config.toml
n_layer = 16
d_model = 96
n_head = 3
n_kv_head = 1
head_dim = 32
d_mlp = 192
vocab_size = 628
activation = "swiglu"
norm = "rmsnorm"
norm_place = "pre"
norm_eps = 1e-06
positions = "rope"
rope_base = 10000.0
rope_fraction = 1.0
qk_norm = false
attn_scale = 0.177
bias = "qkv"
tie_embeddings = true
parallel_block = false
init = "trunc"
init_std_qkv = 0.0474
init_std_o = 0.0
init_std_up = 0.0474
init_std_down = 0.0
optimizer = "adamw"
lr = 0.00367
lr_mult_o = 1.37
beta1 = 0.9
beta2 = 0.98
lr_head = 0.00814
grad_clip = 2.0
warmup_steps = 428
schedule = "wsd"
decay_fraction = 0.764
decay_shape = "linear"
final_lr_fraction = 0.0
batch_tokens = 16384
seq_len = 256
doc_mask = true
train_tokens = 149900000
steps = 9150
dataset = "wikipedia_en"
Each number is 50 + 15 x the weight over its row's rms, rounded and kept within 0 to 99. Layers, rows and columns count from 0. The size before them is the row's rms in percent of the matrix's.

# layer 3 MLP gate, 192x96, rms 0.195, rows 132-160, columns 0-47
108:51 43 59 58 48 76 66 40 46 49 34 65 24 32 65 54 45 47 63 21 49 76 61 68 75 51 43 32 60 59 49 47 51 53 36 35 60 50 39 48 62 76 58 56 60 17 66 78
094:32 61 44 39 38 68 37 58 13 57 31 55 54 38 56 38 50 36 78 16 33 64 61 64 64 56 67 53 45 48 45 34 61 65 25 69 60 35 43 80 63 66 68 61 49 49 51 66
011:76 49 76 44 39 54 62 67 44 34 40 78 37 54 44 40 37 49 62 70 71 64 49 37 48 25 61 09 34 60 69 15 51 53 50 49 69 42 30 43 07 69 73 76 43 43 60 36
098:55 48 44 84 31 55 43 41 70 34 23 53 27 38 34 46 57 62 78 42 45 56 69 36 42 27 36 41 50 45 48 24 77 41 22 55 40 44 62 52 52 57 36 38 59 34 47 39
096:43 65 63 56 54 42 31 47 49 54 45 46 61 81 46 37 74 26 71 74 52 25 59 48 69 51 72 37 43 56 47 81 57 46 52 33 48 63 57 46 51 62 59 49 65 22 51 70
103:45 58 49 45 57 72 39 18 54 61 58 62 19 55 49 78 73 55 67 56 32 58 34 37 56 61 60 36 49 74 32 47 47 86 34 48 58 23 38 50 57 51 52 47 66 39 52 68
104:40 56 44 72 54 42 42 64 31 46 46 36 56 35 35 45 44 34 41 32 39 49 60 44 57 21 37 10 66 58 52 50 46 36 64 27 51 62 48 46 50 52 50 47 57 38 65 64
111:53 48 33 39 58 46 49 41 55 33 41 44 57 52 32 30 45 39 54 56 49 58 56 78 52 41 29 35 58 20 50 43 37 74 29 36 38 50 49 76 53 32 59 76 47 59 56 41
099:29 44 24 67 60 34 48 43 30 42 57 68 40 57 25 59 41 58 62 45 18 81 51 18 49 60 54 39 52 76 45 37 62 56 36 36 78 43 54 88 54 46 67 33 55 40 54 43
093:27 54 72 48 34 63 30 60 73 50 58 74 60 48 40 45 39 26 54 55 50 41 77 37 51 40 46 55 51 44 62 53 47 24 54 50 39 15 70 41 80 21 34 30 42 42 69 74
092:42 82 75 52 20 46 42 48 35 41 46 89 72 61 56 55 39 38 67 52 31 67 76 42 51 47 54 54 61 41 54 56 60 48 46 55 28 45 57 26 73 81 56 79 34 40 55 64
103:55 51 77 46 26 50 46 45 38 56 68 46 05 57 72 44 50 42 59 41 42 47 57 61 57 70 82 22 43 68 34 58 41 52 44 91 36 61 69 65 22 45 73 46 62 54 56 84
106:32 67 56 57 61 89 48 76 53 60 70 64 20 47 37 69 30 67 61 58 70 58 59 54 42 27 49 50 58 71 27 37 66 34 62 55 43 32 53 46 39 59 70 77 45 64 66 55
082:32 99 41 51 39 58 21 48 56 58 29 43 25 46 67 68 41 50 59 68 62 27 26 37 53 66 48 27 60 51 42 27 73 64 45 27 34 49 47 61 80 64 74 41 58 44 44 54
106:53 52 71 57 60 35 81 46 59 60 54 54 35 82 43 71 34 47 59 57 39 71 29 25 64 51 72 51 37 39 30 67 44 41 50 35 39 64 29 59 70 39 39 52 69 45 63 49
097:44 60 44 33 55 46 50 55 34 56 37 47 66 49 64 51 34 55 56 61 39 60 53 49 72 62 44 60 70 68 68 52 13 49 44 62 64 33 51 82 58 65 54 33 29 35 62 86
100:74 64 43 61 59 60 64 49 62 52 26 49 72 69 16 35 69 33 46 45 62 50 69 44 68 29 53 52 41 34 41 38 54 50 58 30 68 50 32 49 87 50 40 43 62 21 75 45
099:52 53 39 64 63 42 52 73 56 57 53 71 44 52 74 60 33 36 51 24 63 40 41 42 40 62 53 37 46 49 49 56 27 61 43 45 29 59 30 46 59 27 51 74 66 43 50 57
099:30 48 53 49 69 61 46 61 51 40 60 60 29 51 55 41 44 42 53 52 36 24 65 36 58 33 58 51 59 53 82 76 34 64 47 34 41 61 42 84 82 53 12 53 48 55 40 45
115:51 68 54 64 27 60 30 52 49 21 57 49 54 66 31 57 56 62 38 42 57 60 27 50 32 42 40 54 43 48 28 54 62 73 55 44 19 21 34 30 47 74 50 60 76 49 75 65
110:40 59 54 52 61 53 62 63 46 27 36 49 41 37 46 75 32 50 40 62 62 35 48 56 11 53 72 24 51 33 34 38 51 76 19 43 45 47 64 67 56 47 65 41 68 67 54 38
113:34 31 49 35 74 41 19 57 59 63 47 51 46 71 57 55 53 75 45 64 35 44 73 55 65 42 66 49 53 43 62 29 65 27 38 52 76 29 61 67 51 40 73 62 66 19 37 42
085:56 59 00 46 58 45 52 59 35 34 55 36 68 44 44 64 35 26 51 38 46 48 53 35 49 60 68 31 13 67 34 59 24 46 35 78 34 50 65 68 64 53 34 30 53 66 39 40
095:57 50 40 43 41 33 56 53 38 21 37 38 51 49 58 61 19 48 44 50 70 58 60 15 37 48 75 28 44 38 55 51 47 71 52 71 52 61 80 54 69 58 34 72 26 61 34 41
094:60 36 51 48 45 97 45 46 47 47 63 69 19 69 56 54 43 76 38 39 24 37 36 42 65 44 43 39 52 20 32 52 22 47 56 29 42 52 49 38 49 56 88 45 42 63 22 52
121:57 50 40 29 42 44 62 45 67 18 51 49 41 28 43 63 48 58 57 76 81 53 72 56 44 65 45 34 65 74 40 78 53 56 65 43 27 21 30 52 44 70 48 37 48 49 64 48
113:27 73 57 47 45 52 41 27 48 13 39 56 53 57 47 66 48 60 46 37 51 49 58 61 63 38 66 59 75 45 51 47 76 27 45 28 41 43 64 59 40 41 52 60 46 56 81 58
099:62 38 39 46 60 40 52 46 58 53 40 55 21 55 34 82 47 51 60 38 59 55 77 55 64 96 40 47 41 28 15 53 52 67 48 27 43 48 63 65 73 65 70 38 54 28 46 50
110:41 42 41 53 21 68 65 53 39 40 66 34 68 53 30 47 39 56 40 46 42 49 47 38 85 39 76 48 37 28 56 66 52 53 42 62 38 37 77 38 50 51 68 40 44 40 48 61